python train.py --n_layer=12 --norm_place="pre" --positions="rope" --attn_scale=0.125 --tie_embeddings=false --init_std_down=0.0 --optimizer="adamw" --warmup_steps=347 --schedule="wsd" --decay_shape="exp"
Each number is 128 + 24 x the weight over its row's rms, rounded and kept within 0 to 255. Layers, rows and columns count from 0. Numbers have three digits each. The size before them is the row's rms in percent of the matrix's.

# layer 8 MLP up, 512x128, rms 0.143, rows 65-171, columns 64-127
102:114123144116129114141137131136135152139108145139098112139157103118070149119161079141077119115173080110103109130140140153186100127134127160118122091112134139110116138137089144114118077165134166
099:133172122124108079111116137165136142153125127175141118119148124140104116155116114109129164117130109108111158115113155138150080098151065104106112133087113080098111169130142136135112114094102138
108:139098128130157167135108123100147154131098161167116118123133115119119144097141134111125153133139108173116119182159154160136118135149109119169111121143135122119142087147134085116142127082157136
095:125142094157127131139125155122134122128100106096163198125115114120139174102178131182121144132115124102156145100108163139138139149121114090156115111108126112119153135145122147124189080117097125
104:133121135108113156104176138117136145170122121169159135107140130150150118096141129127099099115160127099087165092101143097135119125160098090119142133133116146098110105162172135132110100129165114
099:127127089084120156107145149112179158153159131132121108145124118126182106092122126099096143179112112166159112143073138132129136094117092118127126100086123108114129110115116093126138139124124135
108:152104122147165177119131128105114182153116135151152092127139124118073158134147136128101072107121120155137121139147132131125112132156129111112113133126167131157158156123102142075102125137133187
104:151137121154140160124095159122129141145146161153120113120121114143088115085138122134143100093157131166130126143165123105125104128158096117165144081129155118129148132159172134127142092087107126
099:128087086141135110118095110164165120201108168117100131103140135116105156141160122172102138148137141098103183168149119126141153131168141165133124130101132114140146103120099117124116129117139159
097:141095103117140170112145152128198111155120116124134145115117128129114127116174094150093080095102149136122140139157133087180139127117150101139101107119140125148137082112126141108122124134099152
101:129118118101139127159157130119171162153103121115117177141153103127154153111141144162104138116157102133154104118168139091163173146136131129129166110113131129142158101160116160085160125087116183
100:112087106115152111092142099136151105171120114179092121120137194161127107134137130124135131106142105134148123131132139108157110146104112108154152139093118143129118139170164129118112126105169149
104:113109120125088137182084148152119098117120090145116136142150150127181141098121132124131106111134091150108182131123135089135115138153095092163122111100154122183118111121125128106132119118176165
084:134112144102163157140171108146109177127136122122173132123176098115097123128128103086131082114113066180149145128130156135148121155153119109117091172150151143178189111146142119136119109138130081
089:124130108122145141154149083139158127147119167147183112141134140138130139130108142123118143127144122127164162162159183143162116135164126162136090086163160096117080122146166154115142144081116176
105:129144111112090143163156141123152169157156134143082137135158141140140102113186126126116105118168090157102140124124124156128204096144111177127170107109192113109102176108158157120153119123107130
113:145106140073149135149114110109125177114117120154148167150148192108116096106129132116095090112155145143124128139121149113153122107171105120130170128161148133140141115151158107097135116128163132
105:121150136140113112143146174158170129163179137169137117134109106135131126104125144142109110127123068133088142151156137126114112118157115086127085104086123123146138106132170124132133074117109142
097:134117114117115145118128128103158127144104115130153145095137134110125129107132097124108157108183101165100143125097151085147137136171089142092146153083116116110111136109120158086190162120146140
105:100143120098107150163135135141164163131122142185099147108161125101164124086126140142121130128132142153080126155145130129144173176148093102184103113114129118159113135162158127126120100134165112
089:180117112134159180107124173146127098155170114123140130150095131100126106125136102109117123156076120147170100124116193132124125086134122139161134176115091095136126131135138126103174122139113106
106:113106131091120137116151190145116142153131092132142137115108098119087133163116088136125119120124137107123135186141173152123128105137083097115130128094167147093151135151130154156133096095146211
097:196113122117121137106120138117151110151122103118109190115177099127175131145140120140054132147117164213104164119126154109130140088134124132141104086116180123116171087138120120129145139097135149
097:165115122102120131116091119137112125120135127089086140128131114074090132083155135099102142093122108135128176138104126129133130146141095121080151139097117132118161156144114129118183119171125146
097:120184116129113146093159129125144139175120132149159117133131135161131124120185128102137158135138085102102120124124124117131172130168105131142153099139133080167102162144150139125129137096165100
093:119130055101072120120135102136122165133137093097139127091111079148144133099100130151119143133158085112088152132115145098139145112118129111142110157093179109057165132148148143120136137135121124
096:135145162155109092142136109141125150115148143122110143132146150105125111122125106132112115159084108154100120128080137136190112128153095154162136133104103104164139137156172135117146101154153115
097:188098117092108132114111106094171141149170130095105111175106128156151157116146101126130147118145142108092149169112157108104100167104110118135155094116143086126190120162119146103114114167120175
105:174130101129159149140135132140155154162156084153111136099112145099072105118133131174101137096106111127094141126158134106124072110123109118109145165119119093171087181134144129117096116116146110
096:143149134118112098097127118162129131122123126164096097151171180143119097144110101140123139086120120166120168163137115112105108100138102119129098115130083179108108095123106140099115140128214168
087:144140108110119103100108135171131116124085086129134144138102139141111093148148130147091116151109077158153099112135138147085116083116140158117099114076160120153133114149137104104147133097148143
106:104126120133073160124134138133165127160110123160130123151066102079084109136133100088124110101132098142115134121115180158138112142147101156141099138091113132131133124101090148126135165112122138
112:155159108169162140114134179155183147140127138166103132163148125121142116117153110145106090170138100160120139125089140142134129142136127158133106100150180129126106129156118156134133052100136120
117:132103142098127134105136125156132165121115107152125151112138075097120126144197096124092141145131131129107167156131161105135173118152123139103108171104127077111134090152121146093156112090143129
100:095156100161137123152185079129168127189113135141114160136139090148115149137131115120108128148183136107120164167145133085125152097148101121096097112107120112120120152167132118145174132096163141
106:172096120113100192121087142164181142138107117162118090102131121109135126089156084110133118134154143121125112178120114084139147129164111111128137108128137095168154138105107120128114146155099128
115:197103073134103141129107109133167189187101114116159147140149118130148083151141093148088118133133115154095115122152150123126111141143130163184090149138159134107113150147116161129159096116133111
093:150083162105140143149088113113138149155141153135093111159136171089167112146112109116107140162125120117141121152107159130190124129095125137142113129121138149070149174153135189143134151123151134
104:156078146086116144104099097139115109109102123160094135130096129125124149162102076123126115156102100143149113129109140097175147150133111129163091142114155106136157164158129112078143096128172185
096:126115106138102102137147104162142140146079131123155128131113123121129143154147135195125138097145103165169144122140141134131125109134109142160070132154114158124199148136117125120120178164110137
103:121108142078104122142110094149157137149119156148159169175179120076117093141136119139087112122135109134085151184094139095154122152148107136118137088110123110109117109124102130121076122170165116
102:151137107105138130134137132104149151148103157134146096131122135105112133163166132114086140123149113148151134105152125122137150127120135134126105094090129121110140118157128119121170141165162112
095:127097135139133135081100093115147138151134121112128150086146114119131127138101139168082106183145124165114142103136205129146114115113110131146163118149127126102153130112140126143164155123149135
115:139083120047149110123120142153123159153133144127161127122110136150114136140145114136110151106171104126153172164123142104102114127155103102154110160168119140113137109164119161102154132179129098
102:123101146125121120171123115131144147121107135133127137159091122134120150089130136136122137107118129141118147158139131084145107095144117139122086113116115086150111113111130114109107064141150176
097:092132125075150119138126144153131108155135121167126112133133089140164114122138113105116176113146123121164132174134108141161115073149117120149125123116119155163148109112095146138114094123120127
102:112129165100146121101101102105149146133125131131119142139155159150150160161143133127123143107151118137115171164136108095134079137143143086143140134149113105142127140134107180130105149137152154
100:113118105117127136144118094162136156181124127132150133136122155133110121108158072091086109129124135125166131121170128105142130157152111117112117092125119111088124139122158128134157126096114152
097:122115121127161101130172085155151121118134118124125132135121116070104141142141108105115097137106089154106139164150136171169125153148091114131132148089188105127145135145103176141103165131118108
106:114092115075063118157114117154148129100115081160127095176135134127128086134137087174135130126149119120118179165121132135145117138154108121118112130120115159106152127118122186115115116114152144
095:153120135150142095143175158126131148126129110116128101095139131135105074106124112146099124127118133108118130094156143091125130181160101178142137121156116124152148124142196129116113112138145103
083:156103116150135152092124101144161118123139113118130116148154129117085132140160114122078144153069115136128116097173142121144139107124107087125107129075152097158139088126138109110106142121122103
092:148103110101120140117147128099151121142131121132101102135117101120111129182100111100111150131144137134133111142157154111140122178171084135162086140078131109124108145133102163086162175124141112
095:119119143109154093117113169139183143117154147101130089135159143089133119123100089150098123151149105138088174089125150096139123167151117137134093161116123070129123123163165137136149124131119130
097:117151092101089155104132153144184120121127093117132107169092187135108123175143130119110122106125112156151138147110166129104117120104148117111094077100119141129132102164116112113134085163145155
099:116129083092144121138147123115170157178112124151113131139119152119155091141120124124131139136149095154151141128163152117145164113118125173172118087104144131142101156155108164110134114095126141
098:129128117111082148126119136141103138166142095116124152086113090072146154096112133113140140109136131159123136162117140138103133135165123185129084161160156054081134138153138145130183123113136142
111:120132105129129136103135139130127123160162067123120159128168119109119112134143096133092103157118150101118121097153170139142131116110131125125139119174145113119102112180112145137130102123188093
090:150103073136152149101133117139150133124124131126121156159166147164168131159090126115142152130165124129133127124136143139115123121138092115160120135120109084143129121155115158144136166124128111
104:147120123121106125146121115146185143151128109105140172091120161137139128127175124123109087148158132154140175169107127089116062130137130145109107130162149128076153109127140146131156134147130136
100:118097112132146139154117123121122145133169092125120128155157126148122111153140135158099139136132100172131185118133099106155136120139107124174123100159129140138116131128199193149114127129159150
096:163142123152113119166148155187090148160104121181129127142163158101138109110153138126114117112107094139084134088124138097122113134150128158145103140135153132139138143132122119102129157113157148
094:132096094154138124161153157148113154124105080136148132130102112094080154112124134142129111161127108095134108106147170122115145132162137156109096113074182148042167147141112129134136129133116148
146:186107084124094135143113131121153140159124104096145174148139154147144078154121101124104113121152142151138115122102123107114080132159112154191096137109168127106102143171122181133140134112144115
105:096150118107100133112174081114165160147169116152133148144108136147114116145128126185085096119137114121138166110138134118165148107152129124117115132117119145130144114164178151144151100130108109
104:164129112098157138142116106123107135113130119122149104104143114121131109069115116149123088113116150137130137146153123106125070183193104098116088111112137120127147094131155150117115117152193106
098:139124101131145147151127139063140143142170119118141148108123083106155105105134133118109138141157124118103156152122169086132126123173093129110122124102124096134121138148140140142127111100145133
106:113113133113112124096126153166122155123079119172156120132115113063094158151118138113120103137118148119132147127145135161130109094175106097179126111127166103123130117126088111113127126118159152
107:096115108112144147109113137130191143122085140169139159113136164136107143132138094138130124085177148111112104119106131106135100141121082153144138116114124097122136113130118145080124142116150165
099:134158112106139120128131142127123108131139123138126150175167169133113146099164106140100107117100187128131124142125154098128154139143106126113096087117197108093144115123137143126126096123131178
095:123117134151140130128125161163117137134087130127100155109085122108087112115107091144112120145093140128139110122144128086153104145154143125116126108116150148130144083129093141074122113162136151
109:147113083107133086143147119160133145133123119146133140137124116162096129106131112159088122128116094157140138153146151117141123127101091092136105142153115105146172118153188147145098116144131113
095:103126079098151131142151162167110134114147116136131176142152155125137124168116125104110150096127155119121129181119148081183152147146089127144115146103140120102160065142128136110145136113141149
098:132093138107145125120135135109173115150131146144080072166125150172095109131132124143135185105202131116096149097102122131132102155166113096169115087130112142126140112157146134111126134139148122
093:115151127113118124124139132084148145122108119181154108164105149123131099134169138162101165128194127099080114176151142144120125111159122133150178122155179153127147136135127144102120109123160135
099:156133112097125141164109109132140160153121115187134134144119122132152129114126114158116114094132096112102144178130160125144120109138090147182148169136122107169137183151143179099113088131134125
103:101149113131102093124138133175173123153112124129145119167117150164119101129167111104123143131147111107126156157154117114127116117124103139098131136125099071156163166182155104124141119086155145
098:127100128067154139152081122148116108157145128101110123127122130132135124134128125113086107125132135149096146128138143117035119148120123113119142121100127107144131103155106110076156093150127132
096:097127119117120136157133126134100147133140100136127145090161138132109143118145111104146124100120093121142135133117176120207156147139113095145148129116134124096135126139164168103166152102148160
100:095157114123135148116101141129141182159113160199150080112116129115170092147162135164055119139153117150121167175147133105140139089175145129127098114125176114144135109131131133124153112153156137
106:115104098104107158099165182127112145122191107136130124173126125144143135139105101126125136101120129099120115132140174126168142116114078122119126150119142141134114127153144202066095135133107151
098:096100158121131145145093136153098160116108093130109097141136148104130121139109098132111090141139121128169113132091165126170111152148103144112147164095152120121136121117098176125094149131119160
101:117105141097087137077132109127127106173157122167122123123127129147146105169106119093087130137147125143132158124137134129139134142173142117163147113142139134108135129157136161124117134184156120
096:143111125083132118184147106133122165145151095117198114115176088143124096116131095123100108114132114123119119103139161153131122180145109169135103173119091111069132141129139156119160114131125115
109:093089133136110119144098141142171182138091101173102123192142147106088110137110116167132117134151091136119116133078134167147100171137102135128125148122118138082133116138189141139145139147166120
100:183098110126104168075124127118114132138132142120139154125111098150156117156142126156046103158122109142139149165164137109127125140125112159138095110095131139104141146117149156123130131182185162
094:133133122113147128124135117180080142147067110131141141108104106153135148101151106132094137133150125178137106157146166114150109125168076097158106095104115072097180162126110135122186132116142137
097:130087108119109121178104109135149094148141103139147139101186134129158128134135120153101111093118163112120139134115126156126148121133116157115101136114130128116146145153158133088114124157110121
100:153098128095134126168137122135138132136079129134127132129129160129191112112111097140135123086151116124118168140108144159159133101141022172118174153144105104118154137156153124149120142122126113
089:114120109107110105162122136166145114128144140109129146086153161124146085129126072108069101108159080134135134091146153096142127158135138110143126111092150120111136088131151117082142071187142140
092:094136141136177134116145132105168142148125122126174127101095130100136138165142125159132188164166119136131139140084105132146120085186121121127159127105127122124175119154127085067148125105155138
100:107134093124123120153153142121213146185148143169155094131092160182134110146138111106098161145164099122158186141141130133128171127198133136137115113146110103139117147147144150121097104148161086
095:114119107140081094113102131130114110140174113161080156128175098074132106100161136149113127172177140131120113139134189127162129136182092142153117126133125124119132146162142135131130120130119111
096:113101120134154157096119113165130172122125135131125116109132145152147125124144099153089093153143113094141156141139141137145132087110128119146103112145118115175112154160168087135206136135139141
100:138128132130078099122116098138133157159128102123105165143188136149117115139148119128103117143121158166084128122128167108117089179168126120133154127137092117109124124127112134111119147163133142
099:167112124108096142120122094078140135165146107149112145127118119102122110157125104139128119118141120145095159147098170084103100139174131137124111177067122147091098161135113121164106129144136131
107:120138143125130137099163127114123129153144105133156141188117170123157148119128113158082159097142136119124117109151170140173142102132119187153109087133133140090130137123127121136162134113152121
097:146116112142117148158133100121128113143147163122158158135105126128100097119122123166123102103162118114135130101099145152137117199123099121167124109146166077140126120130139167112144109147200154
096:142108126165092116083147089157165117171109141133102134090170148118148070152158137138068135105113145122126140153128121118107131113163119170155151120079108107146114130146170134118117141080126162
118:162093132070097152098155097147161126158130077163103154128132153111144111140136070142110144109125108146152154103114131141150115115134096143141155163112132134136140077158132136140150125115152124
093:150164127090127114179149118147119149127121091123107149115097100097148140107099105138124107137149105120152105135093148112122112128149100168158138135138134119157121094160180141105155117140134145
092:135152104078150121191126138148108121121121118127142115146130118133147114119105112142124088103190158160127140131140190141104155127115132128143135128136142124104113142112138120077118110150103124
097:141136122118149147158116106071155152126124140142114170164146119112153085075138130160109126168165129121121167148169137103154142136120117111127154109127122128162123118156175129124157125101161146
092:113098127161133114109136092136149157179179139124151114118117165124104169146163115145070129145128113133151119111135150124136125142149125081130083132147114135142132149188144168113186101154136149
099:156121128100075127112113114114124127143166114120167137133100126083133115146140101156092087103129151113114142149117135155152090127147097136164137127150128151144159158166125104100151101086130163
114:141139102111065154098123114143159137129084104128135146152115140123131136131131142142095122114161137095108178093166171086143144138123125121133123112127177101116137102131114183102111117122155105
103:110118161152134142157098123214129170134066093141112109112134140119099104104110093100130109097165113173118173129129154128135115145171124143135126090129144133127139121140106149161103137105139164
# layer 8 MLP down (transposed), 512x128, rms 0.0922, rows 65-171, columns 64-127
097:133105110147083127129156128109127122098143109090126159123110108117145131087090153168136123099116147106110098101087144130127124117135149076127139112161127112148147168127176155136095159053075107
097:178111133145113143131149116102087115122144148117118148117143108138103132155159109102143138128088133154163121149125131142128151156145109161156138120105157111136135133170142087152165164158162150
110:116150111156124092134108107105124146123141091113161104107095124124149108128142137081103125082112079098138092148121108143124093077109123102112104115160141162131127147115126123142129124145114144
084:101122115118098162119118122148139107168156161129101132095130097127130119120152140068110112131100126142114099156094120131144083134111125118144158096164140148116167126118142088155106134147134119
109:138077153129149130159147145150145109121104108108161093152128148145129124181138168122138130150093096128146149122095146139120162127118144125087073142099117114080126114168151121127144075135105151
097:126144119098145162078146114134141164129113125135111126170102100130150156131110145124158134131101101164124106117130116102153138118134152138163126093144085141086089083116091119185122079096114181
109:121113136123058139160111132140126128116150128147116142114097149161121105193107099125185149128147147078140129145158103088121134115106141087120178154155109161138143082167089142099114111106097153
099:139123178141133100129108116141120113140142099193191149129127095093157146137132127096141191111131158097141131146132124138122127120154182145172134109082126140113119127137141173125120122107158100
102:125116121130132112152145126137133157161135157150143103119107169102126145141098133141143154151145107156158119120089136114083135141133156105122154164140120144093161088104154167143120161128115122
099:152143095109120119099125159096090129125166149172170123114112115130127118152176151116137115101137120152105167167150213101123189129123170161133142136130085137119140118158138123136146142153144126
105:131145114150138126119123130161126177153141179115084116114123131130100109128114126084136164156085092140140105182138136103168075129110144157142137118135155128117154136143110153127127129141151133
105:109132185140133172163106138101081114123114133151111133141141133102165129089129112091117138119170155136149139158105118108139102166147140103140103127123134150129126124137119111096102132117162146
100:137115124126114123113116179133135119154164126145122122116083131157160135152158124124163143129146138131168155097130103101125162102106135152181168158138153127143155155146090133129141119144142076
074:140138145103154141123114127151115088147137137121116145172127123145150131140114121109152139156089149099126112128129120104133171100150154156103135103122118138121144140095045110129063171127119129
087:101146131110139086103126146121092140089127120099143124134109120112109123101170108099140139077106101157161158145161099153149154121128152101119148111108098102135112140108122095137113178095094144
108:072109112145111141121081080135149143124130143117122119127115138094102089144104122115139145160104116092110123151130126133149094137120127129126104190139122065100118105131157113102149199136117099
118:161167136087120148131133142140098127112097118157069162124110111123130099080148145133157081127104117130129160153147116123098107091139145137127136102101116092126116067155143166161144157119126162
104:134130183110151156173129126091141090117108112150121171154107152117120131104143180129094132126142162146124130088096129130140119162117140163135107126146127084150150145086140130139130094118111153
094:100140099134086123166102130110098127117123117107148145107110129094108081130124153088102143118118134130115091094120087111109126098123133146133110119144144135153098148097109113130138124123100095
108:091145135100143082125102129099113140092150120143173141071110130134168120109094128144096121113144113106131143106119123153132170137095124120146139165113125100119120084144127131131120124118108101
084:135120113112166139138101108141081173121145131097142106172075108113124117143106113138132175146129157113133128116120130097113126140120109158109117127112081159140130165141132084124129096114132106
109:122095154145099134128128134181158108131127168091138113136137160106118109125141139133052106127140135141132118139109161114149127152115148151104136108141106103094086115159133131163131157151109117
091:142179154145135179151119132151120112130127115150151139102148125142145134143077153163154192124144114120091121155127170115138125082160142122112140100123104116132128149155126111120129105077130091
097:134129137113103144134140109142104119100171141158134137085145108145132130162069101161092200135134195121113104127094138161131141147107123110116150102124114101098134122139111077114158126097145152
092:127089118062105110134109138118127065110108120097142109122131154132147136151117117122086118164134156146151172117117131181145148122124159147141114129117128145097109124130123118128118117166114149
093:086177120104128090108113138117170103091139129099175137116152147120113126129110134120155159104134145116102160149108142115169109138112130115122143147107154120136152120110122122112083154160107083
095:139147105150125177090126115108145153134143144132128110164114114170110176137127120123134118110134134124129114131146161072128149127166145145168108139134111094122138136102129104112157133113106112
096:129132120146126155140104136111127182114147119092119114121127094114159122134152142138107149117110105135116136125098173158118131112114114114091090177083162134139106141109129152113143171085088173
109:151159095109144104123161120094100127078192156089157111147111061119126130096074079124138102122125087124132141153106151148160136119127132188100136145129129159134129125118106149128120131108136110
091:191121096078178129111126140118110179159163088177142158128128100096164139108091094109101122146144153150127153099151131111106168122130132133168136126133158146091128143093123136120146135088133076
076:139099119097156138138149094092132094118123103127148107179156110112139153084134137158141140107176180111132110136111134133128145107135120104124130156140103149140138136125116088129112148106097157
111:079123157145131125105125131136130160137131135121139142125154119072119146114122119197090153115084146153111144146156098137100095149115122126113118138123165139101139119140148097180148131131145147
118:115116143133164127114061096117160116129119115127129164169142151112168095149135134136124133128109148163108141121093143143119083062130125156095127146139148096151084152157116123175145180099131127
129:119102156106129126124139137111085124102119095094135174120123104148150129125100147164112132132149135092137143121121128124165105111142150102145133145108104153100121138160113159151144162081084156
107:147110125109070123114130153121104073141144123132119098154117145132121081089109165051135105145155124130145109154118153111133154162109114140144135123160098121107136123116144148117160124130127166
112:116141131177123089117157089119061135160101097132122126123144125131114146113122115137160133116107128147099109093176103094129099138144104118099119099149137082122097137137109151175130170099128140
106:115108143103134075130102104125130154157129133090119144124126106150150128134107140111101111102143109134114101114124111117111143125139175168114122136124164140095104141113110136117138134084132102
085:111180136173153169137169112089151133135145194113155124116135140163120128119144143075130157110087126099145152122102090101098141107113099149120116137125067183144132105140139150124123157104120141
111:136147136140095126137096125133079111111118126174076121128114146139082157096116126150107112109122146121106166135151125126110110123142095096125130099115093112151139154103118085138111147117147096
093:101137149117115123117106124121154131190128069141078134156145142139121102150117087118130142144131129181103129139115102149127151133120116096110141110095178119137148136167107077131143171146167135
108:142111143133107110105125146112138162101118138125095100112126138178148108123128166106133126131158132142140066135129151150103116108110118132096113124156146154096124162138153106130103120191134138
113:150133082136089097097119131128119099084112151113116148170123147135120147190133148087081150172145159125138135144101157138170147107107149121102142179163111126168134122125128159151140140105173146
092:108131124105137093140124128142139142126122123095118079109113135139130088169154096131123139065134148154123127117105116160126122140139109126113116111094121126162094125111162120122115095106137106
123:094101111134138098119120138131107146172118156132129129186155147117120092116129147075120131110149138160138188090133104124112130136124091133114093149114090129149135166134122140142111110101107114
095:127111137134129159129116171075089183120122125114107099153127168146113135149153114159076133156098157135136142111119162143136102170146141153145146109180167161139161150174145125101120142112099112
096:151119132149137143146162125117145142140126141083143112140157124121134117149132177135142120139130116173100105138081114135149107140132093153111127146121125138114140157120114109154127160143111135
101:111128140136144145092103123153081183136180147130151156111153170132166164090172155091124158148107175111159107150112060106117097116136180139134173126138126144072145127127181118149095115111137141
098:138110112138147106125081081103117134099110112148103122142158139115122166129156114133132108117140112134125103136180097145103111110104148106114112183098166098185104121118149112120139081097129084
094:140139112159156089119140094130116134142155142073169106137133148117120082122097140117121151143112173130157092110110084135133113132124109138134137090113135134080148135140140122114131157105152080
115:093100119112138159098130110126156158131121121153106139056131144088122157107127090156169100131125124127114131142136112137105141087148127150121089138113126094110115136172108131130172136126127118
086:091111134134151113136118126116128112123120148093162124118103091134112117171138100102158136164084092083083070131116138122163116063109126093110118146134110132117112117132118112097134122126098141
074:120111174138137129106120153129124157127133101123123157167157138111156157118142149077149162132140155139095087126114155093111133132147150128140106108118161127147109173133150133170175135131103148
091:096127115159114133096121121122113116113137164110112129161119133075100100142126096099149160108097131148138104126105082128120167132152094136147160152126129142135120146113138076176133162134107159
090:128155152129137135091128158117109140126098128098139142158120118157069118138067115101113153159116125093106120167137108069147099108132143161116133078138146146124126141134148120132139169111158138
093:139140112103127143144134109149149117101167115059130124121160111110146142140111129100094128115170085145126108118130130137129164152110128090088124095099148140152097102137170148101103118138081125
097:128162142097121115095149181144141143127148145131101119155119098114141100090151170110135101191174128091104151117134134113151131105117153134137102165147157101127119122096164130078089141102121112
093:118115104139128173107159112083156142148116174108113126132124164155095115113139150124121136164105118084150102124161102086110133148129127137106122125138121179152132137123135111146104104143093091
124:143116151106158168098103122180189145144131115129090125139127101112135127123127148123138135140116170143126164101107150138161171127144151155110135151173138165157088097131143123114162154115138123
084:168135125138126142101133129149139122169190115131159118122078091129159124135115144127116145134166114140124152128084133118096115144126137148128137160144124090116133146107110095112085150124167134
107:170108135134102164082174112128138127144113121141071129150115135120132161098136138110129169164129150115098113115146071158145125148139129160089125130151125141133097155172117125132107154127130133
096:101133134135122125135129164155111127138094136064162131097148151131195119164104167129114149087138149140136153123126072138078156157095129140158093075116143124136105138126146104121104127159148116
092:144094106121083118126165118140167101123148139096087109161112098112126166139121133152140140152129160106150122099125114150142175123126159141124165149094128101129140151101117157110104137135108134
087:101120138120163125170118114140126178105143120150171116143111140103130133131099164111058182111151155112095138141138159103132099123126126113102130124112124164111144108166119108140135129176131136
115:131109112133102074144116113117150149133134107077115157119126128135166104124128133120101121135159128136122086103125095111134139151156158174136107135112143130092117148113141124112140134084121128
108:146116136140075117127148140093101119123164158129090108127155107160100131108130169170150093160124132147150124101112092133139153140127140176147141114165153168114138164135174149115128106167161119
107:100093165146123078096177163135101122127103117116172113137156104133129104111165146142139167099120108148125101116117109115138119103117116108168121110144112099125111155138128150157119139158131113
101:094115164151111124115119140114160132122151129129126103136122126137149123163125140119118096142098097100150104142128107143131143151153123127125127138116121130122133100119124196097115165130106192
109:132168124092135089130109133098128092103092107152098135135096164143109098145140137130105110132169150098125109141124113111183131101149163142190152126110119132128092133114087130122103147160142155
116:130077127118131177113131105116129195145131104128134131093124130105096101127142122138143144100076124142098114151095104105073106107133118124092137170130152132120103120162149097137107129069098158
089:154128121124111132103134157149112148140100156157093078139106140134135106144115158124150102093126117111146143132110165154044122158145136143106130135177150126122128135129152125144082120152131109
090:080181142135084127107108134148130106137143090104140146142129108140151090172165091138155090185147156159134122127097118102138137149119153145127153144164073115115142113127116148177125150164121107
120:130108095112140116130137194168106114151126133184122126123163135135139127146138089150133149119132138098136130134133075109109168112158138112176131117120138132122136106135122151135108113068130126
092:162085149142148093097087140107154102131156127114116180143127132131109132117151159097117139114139115099174129134159114116112136120143139106141133104114117144146154155107097138160141111104113133
099:116150130158102112201120086169116119086087139153156148122143161118135107144152109079118104094115132136087151140140146114133120136133076144146154167102159123136140105120174059098127124123157157
090:132140116142071124143149150066174102096114151077117154151145137127074109128158159101131108172110116118110120115100140099177124145117157149110131106161120142135152162148129105114069120110144145
096:124126123158124108132101163128135110118087168110148131174108096148112138109187166107121149103144129129162122104073147135167128175157142109121146132120145159150125124114116111106139113119115145
103:108133126081123116086119140149136123079147083116147134155148134129139122142110119135145132138155075132086123132151144119120157086140125104146114141084114174073103123125154129104152117114099171
103:155149127133153149170106123121155171119131074098106100164175148122139140147103117130146112103125128136104150111170159117154121142111125105104119118100090131105109131090152108142124115104091132
097:120137136124109138131132119102140135146104134117133103073130102139128108158150102095165119096127116165102106110109136112096143122110165117124107154116134116107124114134149136101123140050086093
111:121177138121168123160095145155137145117131125108114122113144125111125177103117151137119129124090137129137140116129167142164177146072111165064110146110106141154122103123103100155135149098151153
108:139122133113141161137103125144162139110159137141148155107108092128121170143096130144147107139153131159086139106141151079122140120091151080164115108124091140166116120127116111113166120095105074
105:100126147150129084098164144145141112159113129085138135085145114112087144132135122093127130155114116143183099129133102121114131101152165094113148103132081113124108131174120106101151109132144119
096:145150138168156113130119143122092151084100158131112121138127153110130148137140169096150073149088174162109114111138076093138147133141135138102122137135145165112154164109116119107135117094126116
093:102123136098129130133170096102158120119097174125116113110107121162130113110116116134137124135145130111139092111106096127130118114160139126137179116135106135127118129120108129117149132092137135
109:159117132139165147148133156135163179119136137137147110132144099134146144083093151134156154125118120119114165129135091076112097114101128114116102107125105114119117135098121161164095088102145149
099:118133153139139117115121113132152129080138099163144130128155142123104131085171114145169125130099178128133145135148117079108122132123163151140116150120079129113160134136141098129108121156175104
098:155124114096101105125114128138160099125138118151127098139131134142133146120127152139113140136161183165137172086140151109121105107105150129125127150091125129097091139095089113147149123151124140
100:128112151148122124108114132137123143107153101105137070148157102114172126146113123167148164127140109144118099120155155083158123095144101133125131143118126133135133110089109107168146133100083136
099:106135117126096155135139168100088099133081161129096159101141159167146109126174127126132117155119121158134134116089127149155150142148117152096168163147165121163099101121112088125140112130139133
077:172156174155099137142129126133133143119138113098153106115143111147126152122132133152161118132097149116151117134143120108111132089148120121136157155158126091138113183155130115171142144067113122
090:168122106115101125163123183163142144127126150083117127149120123148103132115145112112137125148139115131135114111155096144130096115123120159132143123146099132147161093103117138125125151178131170
100:138123114106137147191119126162126135119127108086094107100127125091156163143168165154109124118133124173122138089120104120154119120127149109135082073132131148129123172129142135129125100112131145
089:156102137137136114187114131109147128101123165075116121125167100131103097105149116160107086112141127141118136115141105129123113100137138132048155113124167111177138086139082164165162106124129105
091:147076122092111127151108125125084169125135137149090125131124116085162148134136128106128110125112148100132171117096133136148059124115129140135139143095124123122151119126130146132103165123113141
102:086195060125092126126151097130093126155102143089123140086115125139124097147144119115148154137102115119120094153117113120118169109135135098116154110157131138095126142124112165109103122127098167
099:132111101127093155132139115153154124134139108110103137109115128123147124146148164143139136087156107138112139120173123095099148131135100128161132138122122123116125136116152137187133106142118099
110:115139134107134103154118155100167112134126132124115155138165154080155131098131176129099092143156130142110124090130111142127121163122168107143132113161121111150095155126129109137169141168147094
093:120100111159138113101113149148106102139131126144115127155122140153120120135181151095114125116125153149101131184169080183153151114118150087117120130136131098140138118097111098138105169123145129
087:123092140094129117145120113109136121110133106189129175090112092117129150150161150158170127137110146116129128106094098144146124133128157116144106120107123087116125142142121146127180139144142171
124:152148161146152103169139159104143099137142154145095116136102085138082134147114109127115098121066146095137136130089102103128144130143123087155173134118117149173159146111092127097106151100163117
095:133104162134148136157136141127115154125103157102106101135118141157118105134136108141132154110116141142119120126138117100143148097117118138086180101113151163146148162103082126108108178159123126
088:143143111120105122107169123101131168109139141103129107120126139110157105112111153071176148109105123121112110129120105116132154132124046113142125106129135147145131155115135167131094098112132076
098:108089110141098126120121113121141160102118142128125148094167114132098104096143138082153092120118145150137132128135136148127136129087133128133144144125149155137178153147069090173123132151097151
089:137141096131137130134156145093107127136128126120106165116128101071123157092128137166133118165169127102137148101102151112157159090096102127116137191112117119151123123137156120132169086080113108
094:154074127182186135150127135114170111132140101094123144147133109123141171136126118126158144123146103117094148112088113161121150093137125121142141157138105158140113131121107126156120159097113113
117:090107134115109111083126135129128096162089131108163108132151099128143144101138136135100119102096158099102129095145122155125151168116086150173131122133117153133134157140117149132127113166159145
106:144135124167141120136117096117146165149164136172115134086146136156087118150134147121143158107086156122072152154124173099088102117139137084136147091127129101096133101099135129175102104110131113